{
  "n_head": 4,
  "vocab_size": 8192,
  "norm_eps": 1e-06,
  "beta1": 0.95,
  "schedule": "wsd"
}
Each number is 128 + 32 x the weight over the matrix's rms, rounded and kept within 0 to 255. Layers, rows and columns count from 0. Numbers have three digits each.

# layer 17 MLP up, 1024x256, rms 0.27, rows 640-746, columns 0-63
130141013136125106114104125105137095152099117118139174096102121120119165055101164184130083113096106123138101141078131083127115130115128097137111178053072153162125144157163137169137101131108127
108119119081131172168187123107112115137130145205107208046166126138142096108135115136167177149173149166092140107119114094137122148150154166072163111103088148133129105154078146109143059171173139
117111145163111122127131127075067077097114119087123126121167132160101126160113124125139171156170136139147148149133112105128146115219121106128177120131124099152124090161118149089160109114179117
099135209145129108092132165097025123119167156161188112157076187144135144102150113121108117146142132094134091133148128114114208147147137145161130118116183169115096160127150111172177094146174115
079094133103120111146125125108106154125150063146092074108131150144162128112124097093094118214069100099085082168124122155112128155156119056159091080077107099061077174127164077130158152076119152
114104154088080177132146159110148154138187107109178123161186115058135088170161155137105076138093147085119129130127112128130167206177120133091119128121110179191128163123122133116121124155135114
139143118100175134148190107133129153090146098123167177149168113126140183140147127110132133178131112052192135150084113161146167129076135074101098139156160107109094164142160055160157136077111154
152126210100135155156128124199117110122123105108216096121068130083118126090101156085058082136165116123223119200118091101103139132116171156163193176109130147172057111112109183065097122135139145
115124078134079145140106107111140140161152137117190145160129125159135128141122189119112099116072142170114099133133089079194126158150159118098135134092125119070139133124206091168052168138141163
144102092139157161140142144112172096154084133198167158134117152153131076151103162105140112133075098126176126080119168144091118121216077114123138107131064118191165118159079153126170217112164112
107109122134169177103124099072085151153136127162150158135164178068105161080102121163073134104084161090116135145164101150162114160111046150167137084157113145048098157125136063079128075111152142
089153098108133166131150137125105100077145065093097198129201130125183167144123104115109125135050115109106148182121159108144108142121165125112152141128178180151140130087094196122147090178102079
131110198168084131157155120145106163131186142105102176094072140173082095141107123193077099139127126113114096124160160118151114158088161150133101119171093083078109124154124173093148146161100083
118162132112081153139083127091098186127095127147171124142139139135148137161126141078120138122110135136116067121142125086104125150147124172089096103144183087142098116126125185139142153094105076
174125087140084093147140100123087153100099127119161162137144084097109205147099146134063107142107151100146131175066142093141179121102172124133148105119129166164155187142150161125105065143116169
153129173119080147139141181161171112146128171031176116139147111093149110143115146148128130145137137139101089175101118115150086126134102116061095102111127124181187130111120129154121046146185178
124094144084087148175086134114117102123080098160085141118174126131151156139131155193169190159137111176103155086137125120123108101121107129204178098163138150066121098114106184138137137083075165
107088137161111096164114100081106125085094143115145155189089133126183086168076206123110123109130149149070164189169127125122127160163092091123124168043097126130045076136150146137135094146103115
107108191122094097134128149135110106132116148111130088099147125174123154094167125135158063147138115138168070124087102120140132158123174106142136123165143133178124153101142145122113150107082157
102060133112153124120144151136124081136132135096191134083143151145116098233176055137058110129109150140089144109088162137113083151176071117194148127105154192115090165037127185106186079109124155
124122068100131126119118181131094093074156145118149141105112129102118134076140177120155081164058163082152139095154071092126135136134076124099142117113131137184116128111145140133100151114129136
096103128114125127108167134121186194109108181074152167129117130093131119106168147103131121127148131178156113153160091130163111152151119154128063141187119085094074166150139129133122124131093158
115116146112128102140158156141127129157122114099114119173135128127079099144101150199145157168081063134122083133121198147129188112127123168141119163082152130072111172147091108078092125118092123
123101152098157158092153107141124112094069189102120136180081177083143138177162076055140121128092044164169110077132125122113100131155201209121068092122110159095179104121115146127162111124105125
035107158063109057084085159129159022163102118080101178110150139140124079061140067098139100112129084076089183091176133136176170161146082152117118134125137159052082159159125121128097131100104126
128194145084142127161075101161097126110161102145142108202134132111140153136115137141116094127141111119148121081141068148201142184083106155171093163122066115156138141122134046112157136114073127
101076120080138088182153108108090129097081101115075157144122152114120093116105125086107106127079086156107145095061114141076162119130168098107174101136103120113104149103117140142103156154107157
115111057122166095151134147103145055119178140160132150138152148182116130119125119176133133120074136135114161067129135112109136183133140079101202111181067134135152143167102136162128134104112152
104138137152113133177067186127156118101145119117140108198071130165138142115120129130133122112158126122116100136163125148184140125081111119102128094074223098157068112177113124097116095131094149
100119113088115166146113051158127177130118136123136140142129147155176092126145091135121085104098168122171066125102149127148120113151091174169125159131095140109167130136152170160078054148138112
150121170125137196125156134218041127142160089152164156118092066117148214155166125174200086147100143121127101153121179157130139066112103111106168157089133129127109119076144156182072062148127128
111139143122194054139121124140113182116149091121111168158143130134139125166134161128190128074100113099165159114153121129104097129166154090132179163123096119144116092155139080185167115112173169
098082158108133157137103147104128186116156095115143119124198124112053124090088134144109109197098150107123109098154098111114122123135098114134133083193106126110103165125060163145131117126120107
109144092144062135140099081118119089064165100079143138085151110140133105133136103088077125144130173116098121133174138097144135194165126146087186165157109168114173075108113127129105135123150129
173113117158187134209114174189114152155176153149144049165111106107091128130034147061133109206101110104108139149187122115196080106089104176095156113071095139110064137098112170113104092134107155
156092170127140158139090135119127118104123079100085180087127152105121201128059110119093118137083175133109082107162157119106071105134133118044128168095120124152085140151150124135157133202097155
141153171130123100149154175133078090126135127058094146106107137153139114097141144109042137139082114095110133137105117130095145146107101153122176116176103153173170157068150129208128090131126095
099113154098126161122072152102178146176139134130100106161142077124080095133139116167125102150150108146160077102135114145189103121112142169148100182090187152144059124135067117131155144124117149
131134086094113111077110112161071105149142140115191117126083213082114117162058138138146149083188153167149127068064152135141134117154124132122089106201097079136141132108157134152091092151146074
141120154154183140136081161127104069148110168149104114178076118114158131114125101102128194120100157139086074075140090111089151046171170131174121146185122138124185108099163143138135085073163138
123188115124124236161098089179115106099165105185163135114120129130187098142199125186104146176139117207093085103172135084152118071171107132174153133154137166236117104124108147073162182143075123
116122141148153108121078073134107168072071134124092115125160121077090116161128162137135145107077105172116155095116167152144082173119082094103091104156091086144119095162082086123129137161116099
117129116111156121102091134043116168131121112147084092109173094076186118056080185086156092151161111133126127102088151197071135125133157100128136144117086115156134065129138110127081082142145105
223109185130123165126103117114166136088082094124102091106185191106103085125125136119185107146140058161116149093045106095206102149184119174193127096167089131198117142111098087093118147106130102
129097131129159117101126103132133092094155180160148142104089143130109127123075121135145178169084134082135116100099128130143111066132128067132084109082106104102118129200210096115138172168068155
138109139069114087170153082104121147170192078137150159130137084152116146111138085124185177193099146122129147153156139131167119137145099113060144143157119152118164117103153108144124085122126136
128108100104105112156142121189144131119103128118109156129108167107159154111129104155135172094095177075109142137151102083152077112068156145084142132087184199123091155106136198138102109100146166
145168171045110122152092124175130120101112103080136145121137141185094176144100116143077091178105128086137130162104072180106149147110096105129130087114113120142125114166080119178109127140156094
138112091161150140062156103187097166134088122122148142204099145085105150137091139140145185139153102120126108154148148157089159090134088115065098156130166123139117114099155137094129077150168123
065132154193103075102145089149108174093094185122151128121160191160165081197153097072118155113124116077118121119126108164111166139117148102116154115110181097130171191132198115090170103094180147
076138123156193175120143075138123127070099133180135153085160098180111149149073110135130120128104156156160074117137098068080161120124126073129153113092172071098083145093068089116099069127165132
154159149145193166137099177158179104117096138068097068102134080095161145094144124130093194133076149097106092155165085146108110076048154083105107126146120125163121094158128115113109124127114083
123116138151121118125131143166177102185161124157094113120056068126123158076070186126113120161146132153120124086161115087116115133115119105063139146110147127091055123138107178089155171067056123
106100155092136166158125113163135120211097143138116119082164153130112126130105127176153052124153145101122110056134132145189114113200123155072114130136082150124145126130205103118115071165145140
110108131097134175108136151099147107120119169144133194134175118123066069124159150178184125190159143090118118149097060095144115154142127144104081152126062119114119088091114095162141103104175118
082160113135122110118186160103124130157135087192097125115191105089134168153097087151162116081104172155160096125167150097109100126111183167183067210165125121142063180110077110125160101094153083
131134145122173160206153109094121093097140131111100140138137107169135117170092209074137153154114122143117106093112156113175131159099118167111093148105171112144169138160138163129143065084101099
151075179111129119123134130123118107137107120127114142089138122123178084097107193121076129074105187123125150069145114112114126062113142086117153167134215187109068119097136092088108179087131093
144176120110138156117132152168106085148113152137111190129167075153068100070116127106126126108120151108128135155108147145174115165127134153136169145120118105124191140169124140150119113096127079
126147104093129107166079118114066090166101106070118127140132206107129133161172184165096161149089136119158123106080083124119148108118175127106125075092115143103130128106146141061102153151132161
099153154127106133121154117139098146146084129137105167118142131133140162150131115186131114121150094156131112116115131073143131153135124152075108142112147100117135082153117155132119155118157151
118167152119094102108105169129174109144163153154089152109081125101150112106141122158065096163122106103111129105139104101170145113147138134111190136181148098174140090150180097136137139067106162
093111085093148127128058105101151137135113123097090147155147151152171173130090100081151124144147107137148122104166098142159118107170039120156082179146129114184120099158105113117064116095130050
135042103113165105128090139127063167178121084157131112169173108122161082121153147121083104116161170104143115122131109078129154141116107109076089125109108157093153095134150155099131131112137153
137088152069123160136192107149098162113072140084128203103144127133201126149123057136080105138102108103092113127127114096141087126120094106136107187136150178094060141102120123130128106139151177
133128162163116107143130109196177120095104165118144085119103148152114174067101091090069135150083148109170154082102122176086161137116096121115136152143113150124110130132138150150165145126150097
185139152085165165111157137182128129140145103127132130141119135096138105079134093105136128109145114123086118152112113101119078106104145110106074145102140105156082134111170123146133111156130116
174108099101158110146150101114161145079178143111180149105144157122148070150092091137093141173176163095122141116153118149179136110109124111129134119095129193090145093135085064099090123067139128
125058095089148116066143127156058169142083143102116218156201149137123145211133126120097120106131152109099144137081156089073138118089129151185136109158115094120185121195109125118129129134126143
124110109122142122138162132127123183184075105147111083147150157149114065172092087172067106149108094112184084134098111107061055159165103170095098130074110186159112131148156152113140136152164157
106146102099135131087152111101170184170109143107130110114165102147142199160138116133085157157154158124075135083138114102162172127127127124141088143140055152147119113087175191136083094111113123
170104130184079120114094127076149166141124123120103117111115119099153138076108106085102109077127134145193058180099158115155156175099147104084114147129132157167145113188122139151180081152171120
106133156119107176114100102081118116171134160159048158134136099120121159093146128132101103140083110133212122084180099171183144127112154120118104154169083141149103163119094081124104126100129159
121105135144096206145138183128107120161138121192165150131083130133045073089106101105107101082125128106163125182087147103132193039196105137199119088137166145097169139090117093096128103097123123
139098125141081105117108125154078160102133078114127123059150175125114122051092101151196105111122138194076085120140193140072212103068121117098137170196121151131145154115142131112146058091129141
133135138136119154100149146122131129184152142172149165175138110063112121124078128113162086152083187122102118126129102151077130156110133131084152140128139153173075105162103159147154103154098070
130135185122148148124108088127110091125160043148168082155097156145151106128144054133133127042180139149080156104096110139130074121132154130131064138174073128132125141116151129166155107099090118
117165081138115170166047113174052200173122137093168174145118102114099099128132090114146135119123140147176126177198146140143176107133076143177115124143161137133205136077124130112135099128104149
135143117094166166135079139093119143083119174095176102193160126188119183114109125124069161192137199159155193148165112067086100137103164083146125089092171129110137136127152092137144126113096092
099128089137141141170121162135117116116170230164155089169163164135126182107107143117105105140092100102077139126216158121154091099100170142112212114082165130157173124153141146116104130104117054
116101120156099081114101143114100125135131143123126101129136086159163101140163087121110150166104098133089141126103149103160139090168119117131137125210106141111161118128180210116076134147173127
181127193077163142121117143140105183136111071118205095088149158144089119096099116094131088186100186133105163141110124109112069114118121103162132129160133127128146138151101035128059118116101167
113147141156137106139101125140152162098132133116112111098102183149129159151179106173105152168108092159086099129127128107173089202101118097162077091147130079118092041098137080120105123144155126
045143128198179130135127132159116144091113112147160143148071118083111082126078090098110076114140100105093109166137116148211142059127188175171122166128146102187114086127190099097172101128168158
091216133134149095114099121098186113083099139138161127143118111183068106006165185079125108104128149144145118162149109134148118113141108085115169121135088095170097165129150162143134136107146120
084177114124122138110121132144112132119140107112179167145153106133040139174105114149131099115182115134168117054112204146115119157127104134080134053166097152177112151166144195121160161123160122
101094084119089168106072120099181072135145133106101147134112106097099168103111197182084164116082160076132146129109084095126140138112152163145168084108162116146096167147097158192119104129133117
156067170129078119097142104057140128114078115071130117108100105148134195106108154147142088132107119100133194106115161155118143161149113120139147169174158110147068122055156087102106126121089121
140126164168161137104090150160092080156117130126100118123138180117146160119150161100145114095128192099143089105131107178139132123119102154150059156140085183098105167104099059152091137093112136
126106110134131171139124158110124113130169141182111173097115155142129143121125142125100114127100062081142096098127130135145087104103096087146146142167154133133122166148141136118125135136105069
125155120152032144150111128134161130145055118076190131153095089175119097138188162157140137140105117137038038086106086112133114146136151156100151182204106102129098170205089123149130164118113118
138124089115161128101155142147144100139081104151137049102115134121109144109090109082094129143139123075144136145141098100153136151146118130149141110127090099136145135145132116148139125081112102
084089120148110113134111106147135154141102142140191119155110168126126123111185195147145109173106104137106161141142111087054086148137177159155143177120104149112138047144141156078105091117163129
072097152179137112065141137117147161138121141081167169073132189085147110143098160145182145136112154192088148223171110117123144129096137097079120124146104137105092146142138113117152147065115154
145121115161088173134114200145088148169145144109129104085140068135112121201154135110179189127168138143129074192107091081111107118143138134159123119142082080176137135118137192144145154137179151
112121102081105116158135138114115187148107098138133155136194096098132123110166134162081103101142167057144133194180140101112108143057120170130124128126071120095090172150130074158154114122151149
150115092145091117115072112140170081148086184142106102076123111126168148131142151123075124145126116119116086116097134149143135071140129153130139073165079166070159143125141093106134143129118117
088203079113150097088103138125090153131078097171171124079154116140107090189125119158114133107136101144158119209097070151082104126130135148156136041135139127132135164080110189173086116099117124
123147082121152172153126126178148100140127123116132113148147102154173158112154121150134154114080137100146106143175114076127132107194168175146117153144124176108200124057165102120139064137159081
159133121090161149156122184152078060148170180100154121202139078162094134066098177135109187129116163090108108120127113179127150084065164103048130067142141165117126161132096106150193121103142176
118070132180152116138146123166113138133106106206101101142081109133111155099110169097116144202152109134172102134123117117134141198173150111140147069074122071163123105116102141090103099128140151
121100121138106138114106097099126150111156151130130097108126098158160113127090133152084117150166107139083116171129073082113146124130092123108151127184092112149177122090153097137081174138198112
103060124179134156095145150128137092133100132150102100169189170165116112077176135086193184134175156096085142086217141130104099148165118140130112114143133122111149118137159091135110096103184138
143074105145117135143155124141159140134137070060096086140129158106127091140119157148139119153099142079164086157059143111083118135177139132172104110089132117075098133057159116118166078167130120
087144127098137116148105103148165140122154150100123125141097152120132145102111118106086120134129130133016151129091097070149169084096142090074197139154127190108189095168148137137113160089109122
154080161111159157096090104140176095152147094104182168128130109158119098164160121103143102176075135078129122157119104168189131141194143110108124112131058128134173183157085142147067127156167081
147112160119177143112075102130110078155168077133100110112122135106120150120105111120088125130184159106130124156086129144203101093071115096153121157185097113088142097122152138135120105079111147
# layer 17 MLP down (transposed), 1024x256, rms 0.145, rows 640-746, columns 0-63
112140048174152126137111155097157045128115124150113111086088077112140154119142121074103139132139109083129075132163184105131151122130153129100135151091152115137130118141132122168123074110110081
122061097142108197108107081156165148147162140091153117152157100114122127138107208114119086193128117141109138167144101080158151136111122137119089161145116140119143088068145141140169124145168179
157139129100140114111108127204115115112170143150128083144112080135142103117155174074152101132130104150108080127131115120178148160059142118111093133114146126130121121116114108156072108136090153
200185143101200163124103167140100184140098191196141101095175200140146081119043120144102160105159092155102090143119128113138079127120123095140103155089144132073134135085159075138104122150178067
147132122109137110079123147148157118114069118082177073111088153110111096144137177160112156193100145162101099157124154167183116114116084149135140156121117183118128110162080120138101107106129144
041150155114090124133166135107104145090127132129119053042153113122146142108133133074149090138165109135078102168082085122118100098137170135108115052131105140165155169092148146163101170143173169
127091135114171099107101124091170125207129171094186144082111132100121124122137126111094104122110128107119105109139109104111107129120124125173154135124076143099085099162142155140098149124129112
086103131153089168140121081102195162103112125120150095112164147171127126061137133136085087172117117110062194180167159125141148151101142132136076136092098146190189100107132083097145035146124134
119101184126113125110147110190125130058082176163090099061081145111086138143117100158096171084199145100109125138148148148028123073125099153155079089166130133107114103103121209086223116121128105
130059126087132123095158146141156101093107139139149101106115143142088116135160113157092156100136141143103118124103125113157127095119176112126140086100091164151156096105151074136035127104102156
159137164204164088103080140067097153143153108119131141146103108099123130091131077074147190137118094125152131074141113095125131175055116143116102151184161136064128158129131104105123128101109127
137177117102114193174187161135142081146145095149124176044101129163130198154098122084180106148102090127168080121134195126111076151181148089126092121056165129061145088139131133122164076195089135
115114146080117159141118122147107074100160115054128100101092148092153147191133132117107168142131138114112089105125152141126111167144090143103136124079162154136128187124080134120126065078089118
102138144148024103085090136124145171137108137238145122130121156101173105122146141147148158104095121131145178133138111183098182160157176068167128069177065072148171132167166096064023105111198167
137142079112112148076099115101134174134150116156142150088119140119081176106139089180118108056137123057139096191123104152131136151130121223126176084102105186111145152040125121120153114084175125
169136156148107143087064134131136187166101147173102146084125112072099158080109129140128119149123159036146092164106107099029170149145105120091122171189134083084149148145101095174145130171162149
106096104113162082150080121128123118126085136138159157159133081127153086154110077153081138157120150138137065164048046082045149046084090083140079158104137167191139143075146139195136162094080145
150128122163158064069109138126152152114122110151094129060099184135186115130104129120151146175113163082148164163147082129152204170041113152151092115117101127124137094125119078149130116147127072
116096106121104163099057129129141100110183144117134122078110117166135096143090162155176102104134118147109128178118149140179103142137137186139110098139171089121149082152120133082169127143124073
143138141151187116148074110108120113172155085131110097104069141126114131113123088161112145104114132128162089074116092080141119139152135077155093163129107086145143125067079169104098143121125090
179113138126133115130119110165074139126124134160082117125050169114084072144145144112138103101161073149144119164156128153097111095119136133131151075098132140079142144124138106087133168151183086
134150125136084106132071110128168136113151139125089091162106138143133108085152199134124124143137098142126186161138098117137146157083103119124138119150131138096119093154172103106103125141127119
112147115149114149111112117152171087138093105132103135147110085098125124127153139152133150118120182121107204100143108134072143188124158143151105120148125108104089077097178172110161169132135113
188128113125090061159143035112166226089040151140131137114134170134113107100148091126091115141112085142128168154194160072158141157098142196097175093127082110099169085128086087122184147126112160
064127133093135152106103093128160128139109132147061117168117143069128099143144154176150133080091155117180161117170151127093169125072105149122188121121127150073097173171125098090171161131115149
150136115172135174116107123152098121108126146125132092066149138106115151115103103158185129099096119100150154116158105117137143086155090172084072127080151131060100163134171155091139089160111134
112126132113142090104172188142126116108128105105139094128127116079151170103161130114130158132140070143090145089161121149154183131159123123099172147155170076157170072106088125105165148138115088
156169118132125084144149097102109142085109136118108116125140114136170124155153134157104123090112130125158112114095123139115119163143093169189122067151108147107083141138155111171180125158153114
136148100146140078127152119124136109110112134133108155121173108122120128095113102118121135134177135120159100183162181132159154186113084153092142092144103134171165090085069099176120085080096172
148194115122171163150129105097180097196177129146107172129088099133120118115098179092166119127105167105129106156093167160172129113096109123141168120114133118161150118108077104105132136092114138
125177149129148105131117164138115109171165148211118115133164135123113172094122109185098121105127151135145151198140139110110191101129071126170127140141102164125114107149182141133084148123148076
190153087126160136134103173162129168099130116160147121079157114103137141168087155120124150165119129149134150110138124093112114109107107155117178116103120168144137092118135164121090128138102116
171073152096141108130111103135110054141085136197126109105120121166143114118127089171180127136090183099201175111098155133148151141126164117198153141104116074108075132185164138030145131128134114
179107123108174116183131122187154136142138161127098105152112110063166110122145127124157175120142131148100099097129169108117188131137115135152095141163142120079136120184149099126150177129052117
141174151142109153172136171185120155163085117116096140097055089191097194121097122093125104129135109094122150110144107149138084061157113161095154116119100061095083137028098197120132110149102146
137111145143147051093156153123177153088123088165159110186124146093157177096111150123148084162134113201086114087121127086140137122089135139168148090197144142090124076166132107151197097137151131
154138113133136158105121129170099134153188132174154129121159108135162114072103134162131132096105079097176124189140103155137092055143129126112124075092164118135089152150101093129134177128132124
117178143165138129118089092142124161133147157151126145089133148088168113100149105121184060076095108167121116129122166103106140150131089115162063112127133132106108121146166105136115114130111094
108131144151088127167136103158147129182076110136117127123136179119161141162097120092131159099137151131130186122131129121077163135100125104134167128144126102159124126163126138157043073126155167
176112154098165154134113130121100080106092102121080135133107151146202167153154089129194177169128135068106143157104111105078140166102110175189171127143117195171132149129121118127102110136159190
162173070128086165125105105158108078125144134157129121129067104156175066165130032124112145164150113206087144122129138132138132063144196122129100155120081131213122098111119169099105119171056091
164101059139176147135134083149093133118134190101141084116072099118124104143169132119152052086060132090141122108108163115140146125104159098139174082120179150110123131154129123161154082121158132
137105129161114059178070136121168149095135112152094167129085162096080149144121081136162134091146146185143129113131134128086142137056136066145121121115098133147163127090153079174123152118125126
167120081128151162126196138110167101135104164064125075095145182148154153161165095137161180118112109145069131104086083109156122093189126172140118096119140124169168160096139167129098145132092097
167119088165125082155123092112114137149145150134100073146116080127089115059148164155139155142144115111144131099114192123091126105161154079136138132139111126082134106161147140125148097133126166
187074216117095073129174131114127090132128153122143137120130152182142142042172140113106125097116139150109191126161117145099154133151092163110079231151115115118139142112103131154084159072101119
148104149111127111129100127091122174130136153115125166172169097113110130160145160155161116148071109077150040079147117101126141127127121153144173138153128063160129116091137149139083157097073126
137141203145124124120067095118160107150187086170117089105202175180131131141127183125144117147148130152145087148115095109100124126152152119180104126149160083170179113154159110101138134139103126
180121132165165079073109125138160106164115172158125136132140087166111197123186131135163169099139059176137123117164137127125171075132137101147086153126133094117164075126092106108125186144128133
152064140095125166140220116120119092098145103116086089123171128186106162092212106058121123094159151139151057137137136178105102122118195133151112142090133105092165109148116114114130108157103152
075130113157150114138140130161176152107104105139164152126152132113164133142116149143114120143119128142155150054108086094134119131183135097089124116100090115136126052119111111154134162156183079
172142166163152154130193153204117199172190156087094151174110128131114135113186152083136095187124198134052135146151109115221137105150059121128144122146121134166126177138131139061150182055194151
152197148158122089086135106132143158132110108120097131112113161124120137142075114114174139107143094122150108065126131169123122171164105161119176179173104120088130128111086165115144157084106118
104108131142093101142114147107076133167087150144098095085125137154130146099124133116085186122100151166201136094130082116133089129163139137043137144142046050118089163086134112152089079067083111
174090110077140065111141120124168105110134142166104117156116109106101144123178151136185122148138147131093093086118118166069122100106125174092062103149099160125120150164129140148161105101140131
230085132126119108201113097157102127141116110141090114124093141138117087122162091164079122142105093142111123207122135139106130139167126174087094071089136157111194153126128189149125123161120200
143144114073151110128089165122136128132137105157064134105164101117140131105124124153184082161134103118124096144115151141109126122132136086136105133119115135073130123107171091164182159092141096
153186155188117131090140083084084172150112127107095106193127091144177090116077127159101140158108068215126057079140177079138117106119127128179129095194130084138105129154123138088160065134133116
128113102171095097138146090132165164123139089137129115132109150099141149132151135161138113098133114088131088099141154129114211119114116112104087128106157165130096109090118122108106119169138141
138107123139172096149113142135083141096130123116088147115084103114084118142170116099126161076148152168184133107120127100171107121098141134140116095113071160109115104112180143157157139221095153
124127113081148156092122069154148134094177126125168153127168141174189077184135139098150092130129064116093175103128108127112118174118131132142113105113124174155138197080147133177144103105160148
064110145138145084133142112125145093110100137145137085152063155135110125131113065134074162133094108219137139173142158129116138103110110066077123135147175131111091150103131214132106150106110144
129143179174131126122168175152110115135085122118148116081096122141098066190130149109185067130117134071160160086116159141082147124201156121083178138136103120093089129137119161131142135090171150
112158142135113154171136139183194086103148153113082196122113131105125152093172131148151110149152129227095133119130167118107094167138118122108174123117105116137166127127128089175145112161104134
112078153188122149112155153187111123122221083135142168161113154131107171132151139188092112163120132078123151069199141081107101109114121105059100161156144178153144136120174183064138119163085130
137087121133138153182128141063124145139128162110141155139146070114121086108150107092153144100175165138116112104117120103076156118192157092102055161160109082105106068116135101133126145111181145
133127101129078110078154138153108155170154072187164113133088155109164129161126140120117093096132061111125089091085140166122119115120140119082157079159095064147142139139094131132172144141173145
141150135166149117158118093162157093204176116101197126166066052125158092147098182144120115149129113102130099102149128165126119126151100211154081143100159126136126126121117051077140120148160123
109100123206159121102110162117143104129154188138113202096111129088086169076122140062106124164198069108100143103164058120102119151110143178094111129117101155090113142151080114196205144171136097
141117098104103109137132136145157117201145152115102073093109146103136117169129168121114135133190142111153069106087158121100216112090129089109137162099149232086120137121117122119058119131124153
150149102075119153111134124108091132084146163103066178141138086144146195108097130080159147142118090070130080108083112130092142152111195158176095148071101094153128122203042169166144160149089145
117188103105168146124113122215110137170100069152174120130158069124132130143187130164144162125155120144138103123135170132161078154127095094147102146187156103137134110064097138083122135119151109
133165132181126173145103129149122103114138111133130129099121204100094105139194145127085197151093169120104162161111142090057119114134111084094158111142119143132158134103179197113109126132096061
072171109128189172189128121118132192143125188154081100177173181140155075122126130108062132080125127115162152142155095133137169148187103118118106104083150153163160134110162053074102156164140111
091135089109038109136142197130082166118164119127111122050164158106088145142137120145140115120130199124147122145112135130086105114072123118145129166129133143135177129129121189167173144136117111
147166106199152099133156121141115106121113118118145116109205104161138120141104175091121122160104128149117128164157158157140168132151116161176147080143170095127128152083149108083127088098122171
143137112093165121145119133153155153146108153133073098109125139068095144134140169120125107129140098147156145100135132076126138111160084171080156132103102143115135115097130139147115146123135112
138106045159065132076077126145068156127144127107087124109087160143181150128137144154153154108176130123166195172156160148145158125161139129195155070126126138121133122096133157136109145098134166
127152100146132087159105123149103064153145106174081153143105103100136160134112139096138106055138104156131146112179091093145129146122147174129170169133124075160130148138077161147095150146112172
147159152123120075154058101139138130109146161170085097124098150194099076122113095098081047103082162114095144096164086114128144158090163162132121095148112162079131136164099122098161107148150121
171120173129158172122035117164138074102113076147129116145123075162113111100127054136201129117118182161175122142115162157056130099098143145097147204089119177101128125118051067164128120049100109
158116176130164160119154131111132079130085053168117175140109131106134174164074073107202141158132203095123108083146161133097109132102191109180174123096090117178107121103166058134121147151089153
129160129141113109099166156109145176138139102115144155139173160101099104165108028114163121119114152130092115157160161104117155153125115110108082107140135154166119099144098099080136080130085125
095144156143175118166068182134083127162097127095130123102135106072131157098089154137155072109152158173103109156162155099101158143099137109161130169142120091184149095132134150111164135161131097
154163183142092123101112133124100143120145113163190127179119168088135092155117110038138145151073093165150085127175091150076145179131149130109103095099098156122119123054154192117139097136070151
075229158119050091204129087135118093119092124123150153151115098098138102148190189155173132112183108048141160122146122132179124115119115149119085092185156147096140074127101125153071178086060165
087140131137132137114177121171092117095119173123120170169096123123143109237132093153088133083115120160150146136171115153104121096101134092151135118141152127092137117170161117086122129166140095
190131168075088086103118113138099096120114183163077134146049044100152132080024117142111097119114128120107171144125116058155141111081113088068059121165145131107133118073219134156067161117122140
112108125083129096112117121122125141123090116100173119104120085143124127137116117128166135143140043129112135143111136105130103109143143104145183125142163096177109125121112180122158136151158127
161093022114084145100114153169165173092117123168109125163126129141173151088143140138123125107063133137162136095145163145148058146105066096130110122130091152126208163156181101127074149157145096
130212134125098180144138147141157089114088118104089117191151122146143122170190114137159140168166138098095050111129107166111103144118101096151110076110185175140173127130117087122167122129134111
116128148152092149135122085133092167077176154142118136147183175129143144118097173198102149130119145120130113165173135149112113121081178116127143108176173143150129110109130175071144078183143156
109132147139170186076120116110118120174153155144112157126109106133170162121125135051095101074078086131124075089136137095126117112141148035123109166125145152117128090166129085135141078203083145
104124105086157156105159137101113103109201097111112122173169101104137144165114135095104118090110077083095127132129111141119103120161150101146033127147180150092131121130149121103121160122115069
154104136138143151125144141120120109091145138090135138126132136113147130122130120119057111110122118064110148119185176159078132173168121182074129129131126091064146159140112135109128129128132144
096176143136073106126122220181107089172136095091163147119120105097114196151084128163152123177047091171145115137114141134119190119145172122107118121130116133149096196117080082130186123147051183
162161131081132079186133115149127121097122147140141093121132151128101102118099134125151123132172111171103172121100076088111113139112096131138155106164136095122110131164127151119104099134092108
107118182082088068115108126113113062110161115083098138108102112059153116122089128129106103136151143148050119141183109074104148162117150125135132146085178079167143101142130219144094146224098148
151075132109178128079086107130112050102072109156094111182169112143155164087126128070162122123123128118150172167091116126141216171179163106089148130119117110133128115144155139109137103062109140
109056115137161085143085112055154113187111114155115055139146136080139114165151157134138128137154126157124176177118097115140140070135160100167147167183167187147097122181170115090168068131074113
091131140132098167118112165091156096121100087126124072138088156089126064128141146145125134083170182102148104162187140110101105112131112090095121156161120128126149071151122123119119164128142150
115141164120149133071132165148149136007167116095101153149140148104132148108122105130130141144132156109160150080151120125158112143178103114092077127121107173121125101164143126095151113117115167
115107128145159148105097085158176141127157086094118119117094113096113048140135086130135129118094122095165120113111148129143104086123156114100076115112135153087112120107102119125131122093113132
120142098108118139163186128084171126115190105085138176106106217131100077119136087109155180146153119123128163108169174123113129105144132096122122123168113155139112116102097121116133132137134112
173110087084126127111113215117165128151143157124098114119115120155117123108167189119104136109152134183093130117159087124126115124117109144072110114152129121145139125158062129171066129133130068
113138147159091113149111131089063117138060136178064119092095055133145104155121130131109119185128121083158199117166138139075127151099183140070153071145124107104149085120103102115152153165121088
113136116126161072192115112177106115076137191110077094138097126095119119090150119068161125149189185100171104143109154160082124141157125188128070104159144177162124120120123095202186135111117130